From a checkpoint of a small transformer trained on Wikipedia: LayerNorm before each block.
Each number is 128 + 24 x the weight over its row's rms, rounded and kept within 0 to 255. Layers, rows and columns count from 0. Numbers have three digits each. The size before them is the row's rms in percent of the matrix's.

# layer 2 attention query, 448x448, rms 0.0275, rows 118-127, columns 112-167
126:122124079117171198120124115100124108150123135120156146127119144131152116132118117121091101105125144107142149100102076133123141108107099162156097135139105108117115131102
092:127091120149141147124177145075086101147117127160134117126143137119163099154150146183097147166118145119143157108144097109102144145079129145133133093125150075148111091104
089:147118175123130076125108144122161116155125094166149090112145177172120132155115096157102151188140093097107127147133156092102120147149119095101161182136125137145174127132
089:118121152110118099155122118137099121125121185188077125134127123110132111150164119154132159125120112139131123151094126171144182124089163124117126089129115154118150115096
085:155143152096082144133126125137152152159112113113141104141048137109095124122108096111130150128127127133153130137166171109131127148168125119110143168109117166145123121130
088:134150141138143161115115107178133165116107147109140102129144126095124118121061147085137102084140099157090124150110106139136143123165110159121144172153121102140078121170
099:136134091128123182123124136130067151123116151129145148082154117145140146128094194179145093117105147134090129101094117134149133096105137146171108137084115104140149122137
097:161125165153117115087152065132141125112157082097105069118111124121083093154136107106138118123145154173152143113184143068123103158150114104094130171129154108150077134147
083:103120142104114153122135119092093077148166135144135132156187099152134146160196126154114143126108145145145106151090097145124109119083127144150101108144143107150151108116
099:093110121224114143130123146144118109116109072131136135099142157119120121121149135188134117156124165107158164144169159166147162136109115160152149123116123155119123135108
# layer 2 attention key, 448x448, rms 0.0288, rows 118-127, columns 112-167
123:166064114107098114111132081111133116118115100145118158112114141119157091175112117142155160121099061105168158138081114120110144127129133124117083210098132117136124135081
094:158106122137136151126162093119105147134126112117155096141129128108160124102178132146167147076109101118147141149104130121128125151121098078100118127080158120150141167127
090:158129116128126151120125086134121109144126136190105146132150112124127127117131166139115122140151166157105146151134151101143131118081096150093128127097133102109134125157
092:100129152144127156093151102099127123118091132138094134154107173099134111165070120062119115168114137138166136118133056109119159107121092121094101169158124145157135128143
093:111154129103129116147152155122153127138124140146157160119134127141150125159144102165124115136125112130104124078108139107139132139092138143113159079156140142127125120157
091:145160133118098123120132168145092151129132139118095140111121090142147109118136154101134140123155145124087119116130115141084133138124140147127107147153130104056097129132
098:141159132123107126128129099136120134141133132115107149145159127135139083174117130100169128155135110115168103161101158140119128133106115130111104143115176116124140140104
092:126150154139155113134121153148145118135105124136134112133126099181126156082168129126124135144138124149081128087111125122115113136132149166121169136132106125128081094139
085:109112106149109140129115129075143116109126137119115093113152096122149140136122107134144139146110102127134134146155099178116132166128119118104120133089113148121114138086
097:109132123178129121132136077152104141137097106147129128102178133101144120135109108110143138124105132114131105067140147105110114146105126067158150123093160166152121115142
# layer 2 attention value, 448x448, rms 0.0418, rows 64-110, columns 112-167
072:166164150118131132137141064138149164095135187167123138099180123189158170134144101144142122096118147141111126136118145159138138133107094120140124139115146114127075144146
082:164131128094146154126078134143131142131123138131137122152142113157097192105117154130117097103097128134054126160134126067137091119119096111173123148128107111119144160152
076:145133083101136160142097144130117144126127110125125161157134145146088119136109146092113115093155121114125141145116162103160122100097093148124088150136142094143125153142
083:136146138109125134130126115127143129144135116096079158126148124153164117131110102163123134155112070133144130147134159167123137173111099152118105131133138141116087145168
079:140133107131112157101166075138128142119126148162135129102162115159059169119113145102115138112102139129057140161122131082144111123159132106178081131094113125154115139118
080:144090120133118146146148145132106110125105140119117090133141150115098166131140162097128121088151169107100131152112122078137121127136119120142112122133132119140146129134
071:121107110116129174163115214136111137142128131102117172108119148119080105126181115180113111124159159110110139135122135116130182087106173155143106132149163106131154125140
078:111157126139129142155113116128134114123144143145126117129144127143123163115127136136159137127106154117106105130141117121128108140120157096183162096100108139112154113097
079:131132141137144114157088161162121186142115132118040110150168148162132095136102120138119154135120111139114114149150114122114140173120149166103090095130127154153161137165
083:114102122109142111115196148125107116113115131111129153128124125143140105139114116126115141126156158123146147129113107143146136117140125160112122152127173082125117161155
093:143115132143113128130123166114148125115105110095086136134085135148120052115134145096114115118173140140118165110083126096142164107116166146114195082114126138135137126137
072:148118147101120143118110103143135162112146141142115122155094130120087135118132156116148111081143163139107110165117151074117124170155133113143171083142086136109136117090
079:142128122126124105138182109119110090136135147138173129150137119125130187141180152129125113132069154109155111113132095135127130118124162103143138151142124119141162122134
092:137126121146129143152094160122125165072139095099026134141157145154147077080100103117145131131177111133127143099109134121154142109121125167139112170116115156064109123104
076:099132158171119133112137124112116105116119117092099142082133122127146103129119116181136142149136143105134155121137142120132174166124142142122168054119115153111099142128
079:139114139135130116118186106103128135154123124107119096141110137101163088138106100142131160148135093141167130135152126164122142150118105157128123097133184164104121134141
092:115104137114122139119069146121139150108112116112108160109121128122099076112117113097120114136173112145113150141117144087150167123142129140098126086152077122162185147116
073:130068121121128153143164121128126144139132133147118081165153132169160175116149106095121103129050165126146128111079140105143136113122105108132150178138129118142126135131
060:142141123151118103105119150141121151125102101127140128142143115107128128116128139068134145137160114166172137107132142080125105128115097135100162163116164158160126154164
089:113118148125123126105111157134121130077111113133135169119096106141058102144118115110098093118172182133123153116118131058158168122093150119137135127111125136114155125124
085:081132115105131132170104154120148151135104151099079133149144147146141126137146129121126138123116091123103115098141127155120140162121153130155093103159100108146172130175
070:179134113109099120121122114125126148102137105159127100163133130172126139099106126068113137128150157121092130160123138087136137114137140133123171139133076128127117164130
083:138121126142113153156120167121134122124122129069076139175141115135156116112130118137119114122165140118127135103093128128143186104120154177127140178129134113115111129116
083:104138100122125097151115150129131170139134107132128138153088142108149087121119094099127124153114128119127174101136145132118150085160050142113073153150121112148168131114
072:165167132103116132158135114160126160113141133170110111176165121122121154117094120111139118133128135140101112155130108119136120153096132119166165149126123124121100137119
073:151119103114130138095148100113132122140122133153169129090125096123108154109121133132079103125122153133117131131156126130141110110153120129129106156125126135170141159119
092:098121132125113140135158141124110123129135152135145121122121104132071171129137168159122121119120166116136107155134129096120139134094173088185173137086146097151133129136
086:114123183123120119109114137117146170092119112134074128079123130132138099115144114133150110120134130137106134145119141128105131179114127149113152103163129110145169141114
079:156129138104132143137126086134106150137126132143116146120157124099133166136075108101132107112151118145096108115119150127115123127163098113151108185125143139156137142118
084:141129139123125120150052133125155152140120089122017124143120145113143081108142115126138125133135089113105134135127083089132127127114107142123128120163093138123164139148
094:126096121135123148136168174143131123125112150135141105158071146093132156135154131115142123121112132135117139131139109077101133093104133120149156123107114104093139114127
075:124120110118146165130119128133149137129128124111038107108145148153119104162119131120120100112130100143109129110131125152123182174099121147145112130107142117110108141122
088:117091104108132126125126191156138115139115114096094151162087124157132090118148170112136112147197124129160137119087117138143166110127169160112172126155129120114124132137
084:136130125155112115141132145119159114119101120100100112088168132117182082131117109153165153147115054131153123124129148195113130166126085154111102161124161134129109129136
087:143135120109147086121111125116122160093120118110114153137133128122126088129117125143143125113166144129122139147106145127150136144159131129098104089147083127151133139125
068:142121120110124115085100119126087083120107100143165127119123125147078137104119160122100086098124114098134131136132162083146146125127120141117084124137112118153148134129
071:124125130123164161153118160145141112132107129117155123152132115112060130136123170130123103112170166137116142162115139084148155113086152152162122147138135140117120145119
074:163152108117127123135134129133123130113130120183179105113140095165071154138142138123101101123121185125099138115141130110103127104127147077142145097136116079146120143105
081:134119147127120113134156110128150175111134109110086098152126109117166094110102124120137141186129069147128140149124129140123133179149071151111111124119140164119116131132
070:112125168122123101105131098138131113129122145152218143123120139102078159125109180116145127128144182119142106152119112110120121139146167071138141097129110119172153140119
078:152128088103118115115091141153150163131088108128085153160112131167134094129117111113108117109152111097120138109105135148152140086151103174111098150142145096128077129154
090:099117152141130112103131116146148127108114145176194112109102120104073125118140181094123096119139161138125145126136119087099138129122162099134205118077106102135170123101
070:089100151123132101111144148092132101141113148077115125088114115109145092142096099141134165150101101121147146097122124155106142117124132147119151064099149162088141132136
075:163150122119112169156126136155105125096138119127142146172132107146134178125152129133111097117134145147081130125112122122158172098129122120170159190105123126129097140103
080:111127133123128164095097139136105134110119120179179137099081142162107133127121157093105088075167183134124155125109134067133153080152207097126166111103105094166169136119
076:134144125125133144138110148130123150110129137137082124160135128162130151116138131136157117110118127120090150104140134121142090101104122109148161148112132113145087152144
083:131120121123139122121107115135131157162136131155108135152144130144160142125126130095141102106092119109066122142121146188127087130147151129146062138137155117159106105148
# layer 2 attention output (transposed), 448x448, rms 0.0371, rows 64-110, columns 112-167
058:148109112079121137134138114139131120162160058102147118131109136122163104106132131071145151162138131108145147113131070119141130105122110136129134096145113144147148057148
078:131092116096160158120156132116080127108128157110123144137134137133151118149136112097127141110147120117130154113119117136116148131095106104108144133099133123115110126112
073:122096162208139155126158136084090120107132117123148145128154146153165118155161100128148143109142120123135138113139113121126124137094134158133157122113126116133126136118
074:118109134169112114126170111123124122115123110130168122142137136136155130117159125106154136169114166086127146102132086112135115112150120169136183116162113122156130067144
075:138099131083155167125136147099106122119136146098143139147125135135169113138138108093141134100148110137154137104133105137121138102073101122116138143109112113097119121125
066:116088123164131136121152124112078109140114112128162144140134126128146148171136110145077132127109096153106122165125138121102112134107137126114159129135167090127155166117
069:142147141176102101113096134140079099112127071126132127143172134119166112119130128157098136154151134122114129144123110138136117150150138157167148102107152105121116145121
082:149144107083152112140101112167150139179117162114098105139092133082098137121121132080104103100136090142119150128111148147080150111116115091113107148109140117122144111141
070:117136135169119117131140116095139089146120115122172143138156111114144154097162106163135089171120170084114145094126141128114109123133128123137147143124156114130119069128
078:115101139232113121114135123120154119128117075101138129111126129157153106132125140181121134160126125129130126137144139099150101152152148191150134111149119133147130136130
085:101119138234119098122132131138152107109113119150163123134146110119125153120131130161122116137135174091106102149153148116157125150151137124169106122121147129149141147103
059:115104129159138156129148135093131128094116170123143132127123117138098164128187135098139107138119158119108143123113132118104131122112125118142118116085169142138158140110
070:134158114106127096122091121184110153174151102125037119124135109120119115144084152148100144106152074145091124155117125123118142103160154119130142085119145133098144139144
069:129130128252122103142147130141153125149102124136158132132118109113136146139150147145131135160112145114113128135131132131141124136170118124122129107147144120164142115136
069:115146099122093083138121119154165106125121107156140101135098131100116126111125122122136121145112159136132109144130116130141125107156144126147111127133133145163138122134
071:112148121151102109119117118119161129137108127154142113124117126136121136138143131144118124143115157133146126124136138127135099130149147132104144152169122123152122122149
083:110099123122138120125145134109134112086093120122154140157121157137118146112160118153141113128107184118120120122134184125117132159065138146179115136081172153125136132104
060:162151147105117119144132137156066119146159083152106137092139155115157094133086132138147170114149039139101131148125106144139128120101138141142120116143135130121128105120
039:088145158165140152121145163108201129123108152156128136142074118128111137119116149122161096107117124115116151123150126144104150107128162118121126124127071158135103125106
083:120119111192118172132135157088110129100127138150147119159132153096148142135109144114141154091147131151128093140146107118146136117135137101146114122094125133152124169109
074:133149134187090103148121131132122092155123066126165131139148118119165134087165113165122118174143170098102167144124125136114109111123144165153150109116172099126129095120
057:115074133185155145136160133082126145116123175112170153133109121121128126146160141128158095131119148124119119111128140128133152131091117105117121131115151136164135130120
077:117120124236103087122137128160109128111142061136116133131123143121146108129133149156133129162142149105109119134124105112153133121148131154173153080120150141151119115136
074:135131144161147132126133135104165119113101121123121177122128141142128136116152140182142115130130130108135135140132177119150116197124175145144129116117143152138117127124
068:145097139157144155123140129113104134137146155121147128112120138115153143136177149072149118111145122089119176119105114132130136131153107111097142139113144108139150094133
075:114096144075149165125144144106098135104152130125126147137131156164138107151142101100142151099131101142135128119130100116113130127068117140134149129118097114110120133123
080:135114108125126160140124131158100108129146111116125126107155131144159138137103136089106153107140103172135124139116065124145123119177085135116115103137108112099120163110
077:108119115142124121147122136127174087105096086099169139147134121126151127072147121163156116173121189110120127109151132116162107125113120146183101109106133141119108080141
073:118097119086146171123158129093088160101154146125152136154131152153144124143138124103140148121102131131139136105126108115117131138059103133105149140136130114114114099133
075:124149131182131088142111138146141118124103108132154151120130137104135118081141128165146082146109153117106151118116179147136128158132141151161104125102159137130144100137
081:132145113151150118122100118156087153133146140124080130123148127135097124157117178139068107103138116131098121149105160127146136165150129099119141145141166140131142178118
062:146122154189110108144163131082069079087137107160226122105133142126192127124160113109156172129148162088129142147121122128168110135133106159148133127149164125168118112104
082:100112143206107111120145128116128133088100124142138125108149129115112124117153119168112133134126173120110117163151163105149116171143147150161103118114138127166153169106
076:115134124136092117130138120132166112146108084158181118137103133139136127111142106127124140152114168121131136129131131123139110096126118172121140115179121111142109064146
079:111111149164117146122148164088172103102112112134162122125103135155101118108150104137148126166117171122141135118144149115122108124104154172171128135107136157132138130111
074:111095138100137149113153139096070133086158158132125141147145149156128133169140108123148161090124134146127115119135113117109139140073144131148152130099134144129132174120
063:133111118088111149108131124114096136109147148128143118153123141132137131157149111101111153098151142148127123130134112120127125124103121117113122130114151129138136163114
074:131118140076160176122129148108116123104134156087117155119152137154137121115136127113137131094133112123135131111134096123142125119118117132138120132089100144105122150118
076:129139126183116101139132120140164122144104105151160129112103129118132124126138125146136110151121158120132116121136145136137111125143137136120132132174131129148136087139
066:114102104039148162122150144137099147107144151128097144134127128145105137141112115109102139083113100175124114141124139126123136122096123116131127136107112129099147177115
070:129120168255136123120154161107128100120109114137132144099141137114127110138162124158161141149131133100118143136156150125127131143144172144157150101110116144156143143139
076:125127114033143138111114132142114129114131162123106125145117121111112164119107122114122125097128132146116109113133142130121152129126115070128082137090122144110136150122
069:130162118120109090134107106172164128139115115155138121141111115098118127107105155147105104137125138140124100146127148138147116134157130125127108149172138130146135131135
073:122104108111145147095155125126074168119147120136123117126121151122129111146123122100135155133146124139121129125129105104132151124086106115117142101121129139126129118124
079:109099139139152127117139157104112122099129154112109151145145122138101132145131114140121137104127129127128100127153157121120139146082137111154116131087135155138142203108
075:168149140105181128129122121151104131149147133105103142124151136111132114114131144095141124138140113101098143109118110158108167127137106108142135110092113137134142087133
076:156134141180166144129135132103098128146158116106096166108144128139155111127137112144140147150136098106119141112139104134107135121118124135117184117125102129113112100146